config.yaml
d_model: 128
vocab_size: 2048
norm: "rmsnorm"
init_std_up: 0.057
init_std_down: 0.0122
batch_tokens: [8192, 16384, 32768]
seq_len: 1024
Each number is 500 + 25 x the weight over its row's rms, rounded and kept within 0 to 999. Layers, rows and columns count from 0. Numbers have three digits each. The size before them is the row's rms in percent of the matrix's.

# layer 8 attention query, 128x128, rms 0.112, rows 0-63, columns 0-63
079:472498525505573509556489511486480510548463501556477479516571497499469478525500510497510503501450521490491504504535505489472452469572504476530488503515479489500512521502500523522526530507521528
096:498501498536487538532412453526512455530483510502499504520475554467507506460474476473550470500491513509487534527501520493498459509515487484499506538498551499479523543511542481497475503498505477
072:497521491501540507529528562467452551523486519567475536448569454510510476528524525557491530511487492513483485490547516508506528464507515458500465486498508472489539491506481523507479511523506506
074:484484541495532460555498495476528465513463492540501464506567470497491493503504473488517507482436510509502519496509511483474486487511488489523493531521497486524499512501535492520501500523531506
070:480479502500505453464525526497521513514498478428516459555453491479476516512498504517506528484516490485538519506531499466499499522487535485503497506484529480541500442488512510467512476503512521
081:496489532468471534475540509493540501460463497517500504499471495502500529495521489460506461512533504524489479538465498473496547479502514503479501516435458528493472538487492527483484522486463489
073:492519481553511567518465443478480520500537546508507503477495542502521508504514514481513478519442505514474476513486509473522515505502494497488515485531521527450478580490483519509490563516480502
078:493541490480571486490503540483457537507491527541478518489537458493543481527442479528474510526497459495503536498478495545519485505510522462486503472499521496465534484537456490503471505542523511
084:535512501516497530535461464531465467493521508483513449487530543489546481508487449502462461505480466501531489468502519470503491475525463521493480510491489545492462528486507474505503495532486473
076:505509451478495499534488548503480473532493547499468554502529492502499497496497530509498489494480517484491494478518546505506517483504526489502482510497494501514482467559481528531514489502468543
100:507475506489472520549500499481527521491475527533463516432480472480503531476536494492495520480490479514497488510489514518539483472492460485526467466503488527490505524502512472534482534493474512
104:494485515504491527510483457488512546483503507550483478499523513469502496516492499468528522497451488449471524513500493508483457509460475479538485508470492519483475468474531499523499450554500549
097:479476501498533494518496521527488507509441483466503561514465459490522512488523477540531507499516496500486496498500526506548461519467491541490516524482535472527530509473498529461483469509507550
099:500506502487534491515451525463492522472563528499474539493488495481494490460528475536507472483514509452534448520530490447432498506493477485481478506504495484479541507456512508531487528517480503
083:548441530524447516526508478490495490478492517473480475502479496475542529502508542494489494501482491498496511488505502505497446511559496515498518548448452527455503436485481538526519521520496514
144:525456518464488476515488468540523474484484452455514524524469469506521474516503518530528463552506499510487482524511500509518519516478501512470504515510530498504495504491469520431549504475503532
097:489487489496529493447512562516468472513543438499510527512492507506489508489473512511452505493519485522559518486490498521528471528500474508515499537476519506502520475525495502478451452520489506
103:454474534515525518495529542498515494483507473510571462523515446503458471519518514517509526501512487506516511515463478551520472490443515493511479524519561490458536530523490508494503487528481521
145:548508473507538507491558508463498513542474571509491541540497526463501508489500519513507535470530522491477477508535468514461541521451549470486486491499477474504501481478484486479502503468473544
095:539514484464497486480501515534514551482547491502474505504549502496479511512494496518491467518455521537472547534532530485519495516466525499476500511535513485491508527448525464462525492490556488
093:536468469469513464471521523528494531520483471524449493514519454493496460569531514525494485483544492511501478498494494487478513536536478444562475508488513466490558463548511493462505499490542496
116:488502485501531516486532521481491528503508490478537521526509490505549463450444474533512461510555480523461531535456503541501456525476467527464509518505516492519520486502462470538488492492511493
086:518462466513550478515513542512520504487518545508511442494455499517501510475501501483514512500470524553519522510507499493497553479495494527532536495495484533507487540501544473537451521497492525
109:504470477521506477482479549495486474511451492522484523522478454497509499552538516505516484524555516501470491495546506499499499510520514501555506486448499515525471446520545502517513466504496487
085:492463524513500535465510494469499494496511488505443467482527522520520471494494505487456497508539478516486484482502479506510486507533492468463539487484546518460509541469490508505483535508533499
108:532467474519516520473451453551532552512474492517479521506495484503487519509526514540526502469486522493501499482490514456491536504440551511474531508506525482548497510480519507446548501521490541
095:515497539459502508471481502516512494500504514459512524525509475464465483522508483515481501520474538543481516472500495522506539508490496524492522501466495499477441509541489522468507469460511518
143:529524526492560532499510494486507497501523539488478526499488552493510553476544478503517479462513503439459457506472495484466521442488519494521510489521472500467520510471485508541486546488510511
104:500528526496517530502516499495523547541493523516538496507509545515535533519500484474493521519502473474523483540479495488490489523503505493492484506463520548498467554552523495498460537499461464
101:484499501463488530519515467524504486513490502453507501462500456514519528517559473450510525498510504509520507493484481504494513458535475525478477508442498533512501533546539499506496468501539466
092:476450471501508521515523507528491504509499508530459469483568505508471514529472459475433492509454503554505488505529504505523495556545514496501488478473531487476483478462539536507463498498528468
114:462492538529492536490479447567550471489480483528521493505496522505491559506533478463491496515509531540514494450474494467461526473470489500518475551472471511527499537480517505499486495472515462
079:555528476536565517537501504517485494504489546490507480482559577470470516507460476485492514478486481515448503510521479515495501515502485505495420487525512539478504539475485504498520519547474513
090:514489525558535549487470468520527485521497505485471466533447515449531526501505496520508496513457508532489510530507494519500515489462512505504499505477503539485483535516511515459529500478459467
072:463515461546508487496537469496509499495515470519462528478422559524498522484497545514498503522538462472526498517516485522522476526481515470482450529524496452540503473487493470455482472477499510
092:472523532504487546535490516521457510460463457473549497527469495481477471514477510553506511484518492529540533501493501546524545442482505513513502559502510465531483488516465472492483465519510469
078:518513457521571487501525527497480533556522540537473498462534556499463496475515472537450516543443485465452527483490476487474466506503497463519473490490490512528539495507532477516502525522485469
079:527444485524548514484510479502526472471535519479427516552486497519468517532516521496482485514475460514490497502511475501482519515524487518528518505496501480511490466490506558480488514495475478
071:483489494488483517450551499502518475466489502454493480524547480500488441504493469497521478491508523552506489527494492511478498517501529521466545506469506474453469503488473512497502459469522505
075:535478551487449495510484527529527508457464420458488481525481484503507520455488504507535498495508524496491542537527518495508523493471465495523482488480485529516496496525506489466501445482475497
095:447494482494461511490496523552495486520509497452532516491446497509522507525473504508486426490514502470554487528495531474524524479502489513545502520537488529453521497479514539506439502497484526
081:501469472532558518548513496446492508536524540485485540462549535525470473548504501505479565520459480493478490479468520527488473524503501505500493496499490503499501484482488523539459509518489525
107:514459510502465527508510455521516470474473499474529506485495503548502486552475515509531489472523455496526503513496488491483526515442496463503479479501453462507508497524459491510475485504516520
102:527495472461493509423467468495503495491472522485487475522503483510446501500497458487505472511494474518515513477526498481511501517482493480475478454515496514481480506554540501460533544487521505
102:490550453496484521493472473490452435541497509498474532491486510474515486537474504465446494511487471469446492504546542453538479526477508447484486507503558495464468496524521491507508491483510508
104:512539484498529451466523521523505520480478482466494511497518501502507530526487475528457513502499508498501505494507487540456514571520497488502480508497543511508476498541474498473478492525591521
101:466539449506505552492488484468482527485486505529476529503522503468458514534500513512484466505518529506507460501527515450469482477496467515516489490493501486517523519524505490553480524522509500
129:438500462482469517459510496485518515531534498485508535463529532528491494513464477519506503452480487525498467503521508492465500508511464545453450484462530551456501495493495508500475485471444444
097:501476499523531485484509494508492491497479474490494472539474494514497525501478511482486461469541495535525555472494508500457506495562515432508524502498462482475488506540489475465496503520529486
113:511513488503510543450488464490472512497466510508519501496495474499507530486540546476496507495517457525480479510516526456509503516501477492509542489475500511488457520514492530502537461470459534
176:452542487521551521514476515472472507519518533499469520494535469482527457539526526460487549506506529493492488519498528510533469475511503496534474448466517516510496472551491489531474564468461511
106:434457479524481468451526507497500501494478533516537558474486525460506521493517485480516521509505466517530501504494478503467524491525483465448488501531489502524526458502486505534480477479497490
091:512511473498510493503480466487508516520513496525455487536513516462521467467456509479550555525500486503483531494497491486510501493486519466533492482484516430488479482493521444526454463491477487
102:499459508493522501455516489471499464504493526529468492461519525455492521499482532453503520502481475523518487497500486481526519451467481473515508514505465515509435520483471550489514479501480511
086:516529506460496495506525533468527513511466507485509476465512502565495522521531526485433480524540500516537521477455481472497520498486468449496496526534490478515521528524476483518493506566485530
106:482522488441521510487543462537522517521492521474495521532508472510559470478476467517500471508520520481480522451504483519520541484496503462481551490559498514532508493516514519517462512536459506
088:510542527490549505503493476548436464539484480524501500516523489478502522511524514487496532424477511515540503482528500465507506493474506477525511486490493463507525503477483520489505524504515514
110:504452526485451458457523492497544474481499507488524515533509509530511492491500519546538511486468495462533507493511480503560523484486500517552477455491450459513545488510505477479529533539497516
095:532469497446458508509490467527437469431537489449484523483499538464484490501475513492519501464469512532543487477501548461517496476524531502508493472521516507534503506505478473484468513537518507
120:541464530441484439500535495477519508479512433541498533498483454466513483467475475511466501525533493517484503477509482492458467482482523473504500487531526521501505483498539490480517510515539526
100:524486483495474489506484512508486470513504473478492537544536482464459491510504505514518451508564484495528504493528506526524462516540500499492481488454486482476510466489449493482520497519536510
097:497503538528538498469472535491525484529494489484476483520545474506495479529505504496514502513549504469467478510485518468525465467515507512522520511542505490482502493514489468468517542480463479
100:461464481512485516490503482497488523506501463463545509466517492484522506512514494527527431520490491519481472520497509474492476527494482501495503505474528537498491465511525531461476478475523549
119:470425545473495489471515456500520506470483504518481485560491492534512552475495493513530541497527483510471470485491482510469475500506545459508449536503448468534516520496524485499500496525502491
# layer 8 attention key, 128x128, rms 0.112, rows 0-63, columns 0-63
090:528480475525443496535511526499488513467507521529479508450477521507463518497495481521481472480477453476517473492511523511552567493518506523557485462479522504520448483525503516478469494479483465
097:493490491526485451528478481446515551526514556544442489489546474542472527498519525506491509520486500476497449508501495487488514437531533500482483485513496524447456516502481512525477527525457513
079:511527492516464517530438517516508509488507469488493522462480522513510462507507509519521506493464461525480512500530524502538495483516503526549491467504498476556506523511501483509514456546499465
100:530516497550464562508477458515490547469478559497530506515507531480483500491487530524529486508481484506514476504488507531490504487558446523481496443504511474512502496507469522481455499491462467
076:508527510515477508486545485521523455503506561475557504514530540467518512478485539501527487479522522480498537528467457537455481538500514486501491550478460503487501513510490513497517493495514473
086:494461527495511434524588505525496531498471519490469463492560468513536484483529493518492522471500526470491508491494458507515466516500494500512475513528486509507497488503500495517535480486515485
082:505515428529470548544426477515463504518502485481533517465464498471517517521518484512512496485499481517460450492478574476500499472502497506525539454488505482479491499525487515460515475498488457
084:459499489481464564473466468512495491533524511535494448488516528542510519472485514477441489512493496518471508502493538493483557497540550498485505493527489533524474553482482474494520528514467488
109:508486483515478534466481459486531477525546498524493530465552509494498508486456488531520489541491473490494490456491548514500479508543481522512487489513528513491500571513494498501463501483437473
071:456510451526519517537487471487477520492462505536499478503509490486484461543499535470541490561480523499519481483529528538501505479484517525530505476525488506534489557506534476502486479494509518
090:521504512512500519520523462521440482520519492447512494484514508518539463543473526502509531480435500496493471486499512526491504520529481463514492503505501498518499540500481551543543514509471539
098:491532498493523486495510519489530508523471531503484508480538516521503513486515458507431533491515469473538479515544485513480548551535448502467459535496539519552485475482500487533497495468533492
099:510482456518497513519533510460528507510502538505475503548524495505478527489553456496502464484466538496520532474503510512509548504496500499508524489507489517479448492477497456461512472501479474
103:562507490495519474484566507514485500487509497482505470482488536457476531507515492521495478480530493485489538477464502537532503516510520532510510476501497468532525504506454511514480503486518509
099:470543487490489467480520498475505499454479489516553451498469514494470500503474505520508488503505518532523527468499529483498500502460522502540491461542515515470528520489472556445504485512475541
116:521503502512462483537504508511503508471506461423506488484494522459483557516539512510468509472520511482529471479528517517476521485497489466496486522503491511504472500521514478540512499494519474
097:501508504503510502485503476516495522506497528513520460470482463502549494499503496449468525483455490470507479470506474500507522527509484516543444525420494561520525527522541498509475498464484538
111:513519486493465441514509564449460482477517511468443512511521510531507447476465458538528515508503515510505499532491457487492442524502512487474530463482468481523519497495544514529497514484487490
114:491491523554492487513516513499505486475549538467481526544492492526512479499495533486529478469435463504487537529548465520530515466497478547492499477504496535456516505499482493468504460528455455
092:464496501506499461510471450492509499504521503513486518525500436492480494509510541486480466510522499477485509478500514471524532495554501506512539469524531477497466506543480520518493561538490508
102:536556549508514529495521533492507498456534504500456481517498525494484525473500497532489457508479513459475507521508477498498480511464506510509504503510481547542485559535504514467482472539477535
108:529456487472505550494515479514507482500479518521491470476493495531521548489511474514461492488508501547463490503527499501492490503496501509447494496517516475503533532505532497546489497534451489
080:517487526511478554513523483478522520476513525528487476478513511466537473540487469504501515483495549479475486497500507485489491481498521488441482503527449485533570487478490534506474488449502521
101:469524509519491493504456529480508480547530469542471490479550514486489495486473515510488489468470513448494530491513482489507518544499497482494549495504512526526523493504496490536508553513522512
081:517476499512501513449507491535509516559495531474472532554523520487489554501482524517477489505480483527570480499477490474496525501509471492500487496510500499495494515493502519489516498505467472
106:436493501478497537510542501486471444527495491496552482500502516492527505486494497464501537522485496554499454489536511479467457528519516525558505520513474500507485522475468512496489502516455494
092:472520502534512485474506481545519500511506529528468468532491542483499474501530501534505473497510515530460522497508498524510503563471506501490551523509530470517542505555463534506503508519475538
102:518513503504513484466497509504502535475547515484494512501552522497537479482490530473483508528501502508472538509534477464506463553511488461519525503479492484504493472569500453479483512487494516
086:490529533421494541495514503523497514513472505504509497462439461495494506549493508539474483497533513515480503486498512530532507511442478473499506476496504505486532529483438451492511498545476471
090:469490485499519562509478462510462502483499550484503475530472528491501508516534516474500521512490509513526492548545540540486482464501496503504504511516499515509464522469542475523460527501549538
084:474492484496452500514468508476464521439528479461487508498511518547514487516480538510508488524486506515457487537485493503542478468501478504522493533502480517490500545498522482516469518512418482
120:508533491513505548502462457504490463470553499520510486481489527503476518505488477456553493530492524439481452538507512485493549511483494539460519496497552479501473501513547498515481473505461491
073:510487497470478507475472493487469530537553440524489486506485451544519476518470497480488468531513511506504520492521496474506506518478504490543529520499491464449513494485498491432489527497471504
091:501489534494487515489459494486509528510526541494517525497483516494469528516499495526500458474476480522477458524509534502510456515520506489523485474488462525504490479479522487519560546512500489
080:540492471498505503480525507487485480513486511506527461498520464477515497493505448473509467468458536476499465507502521529494493502490512491520553440472498500519538522483507528538500538499472486
093:485492507492512484483509471509495455505502463473540524545472484542478517493506545494523538502532506484524510514474500450469517496421527510494433524510508527458487513518488476473507468522501494
068:471518483511508500498492523452510476556519524458478516461521475513518482531453484506498510552517495520474493528539533524536498487509500463506522480510471452481499490503476465452568550513489491
092:481510539534498468553516478510483526503481507478516472542468536490544503474510483513486508494490487512483487507511492515533483514571444478467495464517495513520540476459467501504493569474487485
064:470461495516529465469526480514527502503474534502496469537503473474524485485504472451475514511497484524525549493483484509522505538520504489481480472460450519485485492475485520513496586520497495
083:518539503520470537472526554522509500437485533523495462513522500482500479497500526508511463503481472515460464499506495453488492497483500493519506510516495519540477530511518529499477532514487468
091:472474496501488463519460546483545528500485482579468528456468461500481540527520533509488530526503491497505481491455502511461518473493530482493507546537528496484493500500516471500530454513478485
073:478469473493486551466497547482488519503507482553482506494490499578485499493517495484525541482502482516478508481465539505465479483456538517524492491534511515481496539517487513481482456508478483
096:519474509492491495518516501452479499502536529459455529477525545490514503479496510460485505483468477502451538495507512521556499527490496488520491466536541505479518523524501539509461487464484484
102:498521440454484481480463470477498482519543522515495530480495518489464516545510490469449513519461477481465438489541523468490477486526456468522491501489513482501477465523519485517483470515520517
095:484543467528491556498523463543498465515459530507518517509474516438484541527501479452490503474502501500499501520510488495517490453468477494526495483488511455520448513485496508494473476508482488
102:518466500502522511481487471527514475492516499483545502508486492492478500499490490526539491489500498431536533483479468476506445496472509497471521450517574493512481528488461580503504539525512482
100:492495495487493535495543494498538519472541516537469478485508533531498531503480490505474531451523524508530474511502498535497534529492473475489513504517482498517477508561517545492492517484491453
127:513488519475457540485527464538516478479489505494446495508507526519501523512506534492504494455496539489482518466474521494486495482476537554478494529532476507480474535511485502485460506556482493
093:537505493489505505520488483522505478489507527489524536534470510486484458506463503481544500511493478540519463572485519485503503488507458512502471493526468515525515514508525553545498500466499461
128:529512495531461513474499457500501484527486478533496520486505499472523458504484473483525458457523497501488517503521560474471608520495487556490525536496488511519498521479514466506442500480519498
093:494501529451500540501470501507483520467546495521535526474508478422483454473465505501478521513504490486515483546514521478475531509477475494525448489514542480525499448507500539545472503473494498
096:546464505517520532500542527486516469513532516492448497545485485505495525483470506531479544482477484481485531507482495517503532499517515458521513492527477504493489501522545497524537459488478510
103:504506515499487495451505523562503524518581497534505474504457480500518498542486528477518452541489502494509475504509508478489490489507512487504524494522486505525509525503512444485539483479488505
101:486490519528473463468467500482517508493482491498501552511482511507517516504505496440516539479518518514545484486511484498472487488436490494510469520488524546520480467528551501495546469505517521
091:509477538512498475515470463493516486487453533484474524506513448537491483482480505494485547526502467457555502512479510522484534470495487474488481510448484492502507540507481520456505494514483496
121:496504535498508553526480508502516559503508531528504510497538486450502495530458443496498515491416476541500470509476512518504461504530482501479466529459478505479539499489522492493460497507474498
090:498487532542476497493474510511467513503539524517493516527495510511568480498473490499460485505482489476477506493508529484538520498485505493494523478519520529508523513499494527450478503511520450
146:495526530481508413516542548458482479513465489518492520476498474488508481485561509511472534506523521480499520501534459550500493525499537504519460468504535490508495506532529467493500533535534523
113:471539464484455545512473501528484481496509479495527476515461537480520542496500471479511510490528516473497496494481552461491509486508493521518512551504530522480486506486477495548492496500509483
111:476491506472488477491455487544521501560493514486492492570537435488473515505457582508547512494535528521463480474523490562510475529491491483508480517519487484514486521501494465508513526504493515
118:509516493525494530542520495541460499484488493448536476487507520500487471501520496532466524523515497452514503466492510494497490525529492497484527512532530462484481517524447474459531531499527506
096:463505449502480465570538471526489495530502487484499535506515516510465471472490451492467525495545483534518516498502506485475482509528505493487486525514478551502500514462492473475493527578478532
097:514459468532505546454503482457465509505524505523491488505524480481508500501490518496555473498520519491500488491514507497553455453476438509517525498493475493520489524523468469496549500527482494
109:516459540520494473500516472490508502503527500510487522510526499491528513509517559536493525454525518473546492520528504503506525488484506538553522508535495510495492449473536528480482518489484525
# layer 8 attention value, 128x128, rms 0.111, rows 0-42, columns 0-63
093:447512524510474540526518499500536472475486485553485498495495490479470501471544466470520515495456533480516490444472510542473517515482490509562491478489494579495495544508533473489482447517531482
087:504495469474478458490499489489476499455514480451495532495506532507481473454524475502518488517519491498466492518464493483483501504500484520445484505523508505524494458484512583492464473496516457
092:456500478489497545484490493498481540511499469502476557477527478523529491475483425488522514491509472441501517495530490470493460513528496463494510475478510516502486472497512476486497477511515460
090:478514525534532511531465543491511546500492482492464540507514500528486511518530487513487445468554504515523488560463472505504510495527515476530488470514493496477526518504507487467489506486506470
094:523508501478512508482483500548476489495511515463445458503483498525473500548501528449464460511469541509541507455514490516508492505553479448562497501472485499522484503529499490503469475514507456
087:515464504514503485511504492519477480497547523525510464538525510532540491486539478550472465513475471464481494491492496470501524511508524486474526515473524535516496486570505514494508514460511460
094:464493532505534497529516488484526520510568526531479506497554537485495490485481516496501514515497508483524481508548493483440524531474500500518505507525535511485510480515476548543529465504486517
095:515480501495525491467510568505487492511551470475509478500512504493507485495528507541501479524493529500539475489525491487441503526529510534479478482510473506503472500504516473428541483498522491
088:511509471450566490492469464513497493536513466514518492509507516461515481482484536522474492541507504518537495484515494476475477496493499505480510447497524467488506510487463468490538548522564490
083:495476497497531531459465509471520526465511537528499509494533516496438520549530481537515503510474487505557512528501511521480456539431462506486510506519509487481501514507493535523509481490465542
092:455485502500465521517516536542477558522487488510461478515519513465549481541503484495515498483524502529473536534483508489498497489489528493504484511529520492510497455540552462521466514510477516
090:470511506514515519489515510491511458559493467454557535512479547517477476529467432518512467495547497501538495482479496479495476523492496517484527466486506487506496464463463501519467494502490506
096:541489534507501476477485533509521472485487454483526497483504498520526525499510520448490515529506510495507486471500483502560488516492531486481491480512498562477524531562517541513522475512491507
090:459498489460524480463451441458469536480469502494525518558504497497497518475530495482477483534538507507490490499506519493509497536528505502517517571492494513513514494527527476502423505480481494
091:516463502469505482480511474492519525450469526515505478502506463532523497493519499553448468489525514507529516470494495514447527499477513500493567489526491487548488457470467473505534511549507463
086:514511479539466474533479501569510526487532492551488497486493530502553501522511534500511491504539492460488471481480505539490505475513508489499461497496543501480565487485541522527493499531495499
090:487516526522522463502513507533503528512509558488563494466500511512524452509494502450522488534480543501488514487480498497499520484500508471512544512505468494485524553469502471502528512514511545
092:515460516521529465520490551479485471480511472505473476485508476506489515479543478513524541557508459521478497518532510544486510498498526482496489525518516488546505492395453526551515474504505490
090:486493480520508516513482501491513548549492465497513463496497450504510487518515496445497478511490490463482520473523501501500546519519524512461458501458512451488499474530461511557492504483531502
085:483510524496468527483534467500472507478521511460479510479519483465504536477518515518471488535461494541490496487501492488480537489517508483478499515529522497505478478505537451507488471548493503
090:532521470511536500494522486481518462471509494449505562546523557492454530468474555502483502473458498480511523502493518489478480468433550497522521492515491493497498459509485524487528510514469460
094:495497503478455473441551514467520502528492515492465495509461529495551520499489498516481531527520522503507454511478481524448506479515501466477491490501490489464497492503462502504496451518535494
092:451484477537497463476523495502514544500535529482544505504462515463524486471481529471470513495521513523484524486520510502499497515520484510506497503556474535473474490499490508486454444522493553
089:501477484465515512532523547501522486494510485531517469508458500504486454512467488456504504529527478493472449498512493520497461503508526524527548491482483504530500511484483468524508525527519470
085:510508488494513510475483510501530466528472540517536497493483539490503499445487515504496461509527488463510515494482502504516519482464477515504479541505516494474511504497528518512480481574460477
088:485512525487540516508497521524529553483474491532446499481526477567499521542505519538471480475508485511513468487523498498504522523505504498473485507513477501438439470490475550484532471583480443
094:489462502540498503458517514471532534450516480552502541491474527515498492532506514451487478492490468530505477481447477464489509494516468490520509516511531504561496530512502482509456509531508495
095:537500511499505515499473496533459484518527529523511470502524538508514544535491514442479530500482452489529517477476518495492501520487531502516481490450509491503487493509478474479462524463542525
092:461501483461511556455511552516570523476551479530514469495495487503516515476485512531460533492536491515485471513442511470500493462542494497468546484485479484455531520484496494542468498507547476
091:543519474522512477447522460480500486535470504498458446520552502532471502514498472523477488455506477508481503493519504519459476511502499481484503491492511504505483509482485500527452481491518462
099:511556505511511432479495481462502515482531515475517501502475488528521506512482494520503509502537496523494498499562474534490514499527500550555488507524440492487495499509465495464460508519488474
097:540573476457541500510561508473497506504484485512510509499539534485495435529514488483510518508511489507501499483492503539514509514498493434529492462497458487531552501499482486490558462508495513
095:530541485482467525517531504500533510449498506488495474518493538492498503493529476513464475516495477578440492525515498455512475532441512514479491526503501514463497522555485498505470513493502505
099:496493505492543492551480473460511486488490485534510531491508510501470510510489497505501512531528490536467468520501508489510498452502530493508462531542532556471451487519490548501544505474532466
096:532465502500525492459515464517491535488494459516496505512505501469510489540503465492522506489480519512519522498538504574486527509484512507526491505443534514523439510548481492501515580501546486
093:439463521505508489499542489474493526459495480478521515487529514490519524493482504525542510523485521517516483506508504464501506536487495558426536485523514498473489546486499521512531561499499510
098:468532494481509498484513507501535516469495474512507517506480530496481524470499525515480429518522502489504504470493484463492508503540533488497520450467502498497495514539502466532493550524466497
093:488519502551560489498495506570539522472516464482518501527491507530528526513469550504550503497502492509532487524484496512511532505476466495464477532482532550481523502479532515477500495502531495
098:508472497520504482544520532466492494530476535548490461540507562495525526540492485469548492483495548482496500515481487498497532505495492503492500484514477492565468509505546509483492501513498486
097:495534479537557473515519482488471455489482508516501511491460479555502551474550508541503508509465453477500494517520502531471496480525510503492456496466525491473453493472508508529533482508505462
086:471511463547503514493465486433548483509486503530467457539467483521518495478526523522516509489516514487491464479473490518467465511545488500549533529483507462494445492476500486487520489506496506
106:463497503533492510471529513481487542478558517502538523517507495522521521436501442496488534493481542512567533555495501483493577515516482526480499486532439519501465521510503490476461484483486523
086:503517511507513469520497478502497513519489552480552462513494519496524508469497511547522518489506505518482506472468497541470482507537551529511544515524482509508488460540503553462490525480495552
# layer 8 attention output (transposed), 128x128, rms 0.136, rows 0-42, columns 0-63
098:492504516467492501514506486520512474497480439497478510482482456499489473504492471505537491507485517513517456481521473507491533486474475513576524486491493558552490494509519502474489421509536514
086:463508501465511505462513508459498471465544526479518499520490525516520470466503488505516512502502528484510506525480441476520515487461506480486500503511531502512471475506501541486478497498525494
091:500549499470504554473482441477528496504545531497498545465504475484487465471488469501494515499513497474500495481523490437506497525537495508492493504430517536523440516506527504519530492521506481
087:469517537533498535478505552519508531501486497484476523484497492492507510513539529520518449467532498491516484531474435495480497490483508493522517489473479460459494520525481474519450508486473462
094:517493492504510481487528498473495484502515531479472484483491489502473540521501523461446484522455536476511521472529547489483531521545505481557509490448493502498477487536519527530500491532533495
089:466513480528526519519532482547470523488522523498504521486507515518528539463545486542486473521461481471487491473462504474482507482521514471448528495509528504528492498548491528458498521478508472
094:509472544489502502525497449490522489514513523484472502515497582474541533498527543492502545507483514449541471482544461467480518495481524495483520479512520533503502495509446515501495460503451518
101:509483518477526432464468542487491501511479509496518482488516479515525497503495512555512483498469528507512506497495463512457500490508489536510481469525479511525481507499520461476505509515494542
089:528557503444523519497481522515511492531543449488528474510529515483490514493465517519460490543516516507533493454521531489472493487509525520495510473491530472491471513503469468473489540546521500
090:510498488480532530498475460499538494475472523495538483515523529491448525502511498509520540502488505499543504511498546507466493479476460506505491513499475495457503506514447546505498458505462473
097:502488484509475531477466433552449527539489518512513519512473514490534480530526506459508510529501479533499522500493455516513531480535532501492483515523489531474490505557511504517467516517450473
090:486455474467516537465514532467504452547514512468529491508475530500487453524488465545526428534536489501521491497484501514475459528492489484481538474484493511476552483486475471551446527490466491
100:507486503488511475512559530531521521472482420510538499457498514530499512484521493459493519463522511497511483481505503521531509527475510520511514541493543505499529520500517510497521512504482520
092:499533508475543506456473454488497527510469540471517527534568507522486529496508532516489491487512497519487498507507558468488504521491510476518531536512483530533517507529548479486462510491503501
083:478517517499495497493509494502521471501499544487512469573518486496486510468537525493472471494488537501515516476459381505487493507519461517527496504508489486496464491476467508518514511512514465
087:531505485525497500492480471509493492491536484555489469494496530479533525485515500532539510477515449466512485493514455532505493516513503515476435476484547481474544473524544518520487476554530511
094:493535530501506508496507529508488537524522510488515521475483502483504473540502513495508517508473485547518507477481486519505502486530513471550527487533480478483519479463481489446508512511537516
094:499483542481506472541483509472520474468550474467458471484479490524506490476551473532510531519509448499488516506523482511498508489487520508456508481519550506535486496434475510529502514486508483
089:464502473524482458492476480498509492531483481488491476478528468577508510528480533513519501521523469479473494491511530503499548501479506518453485492454496481492490481504430503506497506497527479
092:472479506500472490527504455500480489481535570461484515475521491470480527476514512507495494491460508490481491504510505481469535509490536521509491521495509477513493489493513472462488515514524497
091:539522453521498511514468437467492479473490501494516554508459492515487544481508528482519525487468513495494480509496445455473472551459504497504523483463494493506489487479508533517493531487454491
090:506512537457480496517524480462500495512507531486481457484494530542511512505529485481490505501484494531517440532486416501479476454486513514484476500478517501527503531503498485549494519527516561
092:502458470521469483475523508476496529559508541464508492495465515490535479498517518517511511497485513500490517512539491507495467534496496495530515485550474539529485508480480535493500470500505538
087:492466507482507541497535543523539499465527461517484438492544487482487473526517478493515555503515479499478480514510535487536476498472476507531512470486493478548536469514527481538545504514522481
091:499482507472506484480455503515525470542465508515525504492457532436504544454488491504546514512533509476500505473493484492541497529471482466494514559511538496496498516514520507512505493528485493
088:535439529536472530497507494524540516525498502503483504534503499519522494522503532543493490490500477496542452476538482478483493553487506472513514528490515513465446516524515561489520483528495501
095:478487525547525494467551501491533564455490463544490482477478486512487532508534516459468519519500481525509476470474520482483497487475465488510491511516497514552492480502513491508469465522483500
090:527527518517517490472467470494458499478518491504504469472525528521518502518468527452497501482448451533515516512471550500462481509505528456482504505445456481523502478495489504462481482491514499
095:477511503500527536494477476513556511481565518519488471491479513492527514456482498527476526468467489540473458510471472501488503462534483480491514513500478511464525566457503472527484534520503494
087:594483483517487491481491455530512454502440481485501512499547484552492504513504488513500491470528512522461505462503481499460488532505531494501514501530497491494463477476491470499477503492510504
100:478507479544517461452521505487509539516515499511493497520535473525492481518486495511482497530550464482503496522558382520499476535519496528549472501502494472467490490529462487496479521520495514
099:516566518482504472530512485498526490523498509511512510526498518460507458516481507478501521478519492482501498484483495532512530554470493453539502470467470521503530499500499491502501510479485521
093:534498533502532503499510481483468520566506528471522522542552482492501508492468491449518544475556520490485540508502508476528498539557488517491541492502479490532524503469543508485456476496493482
095:531485504541486499521498515502524516482470566500457500466500466487536494476482502550517447496495504475462499515508487498526520483524475490499503489455515493518485513520511529496532549521523462
098:449467499508492495514468493477524465503452520522497523526483498497470511496500524493527486487469513512497483516528580460536504499480473491501508489490500536525480546476491548551537454497509490
093:487533524500517532518447487554483488482499467517589483508491589485512528520513479466480507455443508506525528495514513522479506496508495501480492543506488495519515505526521483508484495505499488
103:531475512448446471472522474455460455473484516525487501503481491518528503486500457478477491519533508494520504477467534494541476501526481518485476530471522539478484527455505477457477482532505505
096:501519484511503478479498491498540444497494482485539502537520482482483488502508539530477451470471507508502451460552505528466500553483469509514525479502479519476481500463480521504561528467488531
098:499511477455485500471517464472457524479506537512509573502544535527480497523513499470474496512554462504501471484505490462509477516487508488488518544494511462467489499474522520527513498496534473
097:489505501502515479463529532474482493533477472527494533532459489508494445551465492486505466501535500501504490492503489543490513493458482451498493515499492474520508490507498490510496504452547483
091:502493488502527517483484540508479525450483526550438493473471489494477486509471522523532567483523471475551522482530492503483528485503541508512447489515534516513485502543462542458535483525476478
106:534466492525478473523512493508534492493485502490517481527498507546507534539466484521477484506526455485518487479481454496519506512479496468509478475491516474491578480529547547508501508540490538
090:486541500548480548450489485529510501503496431543485484495479491486510464494472489487492459501531464506517478488473486476487560508525513546451529507500531516506531516498477502482476471467501509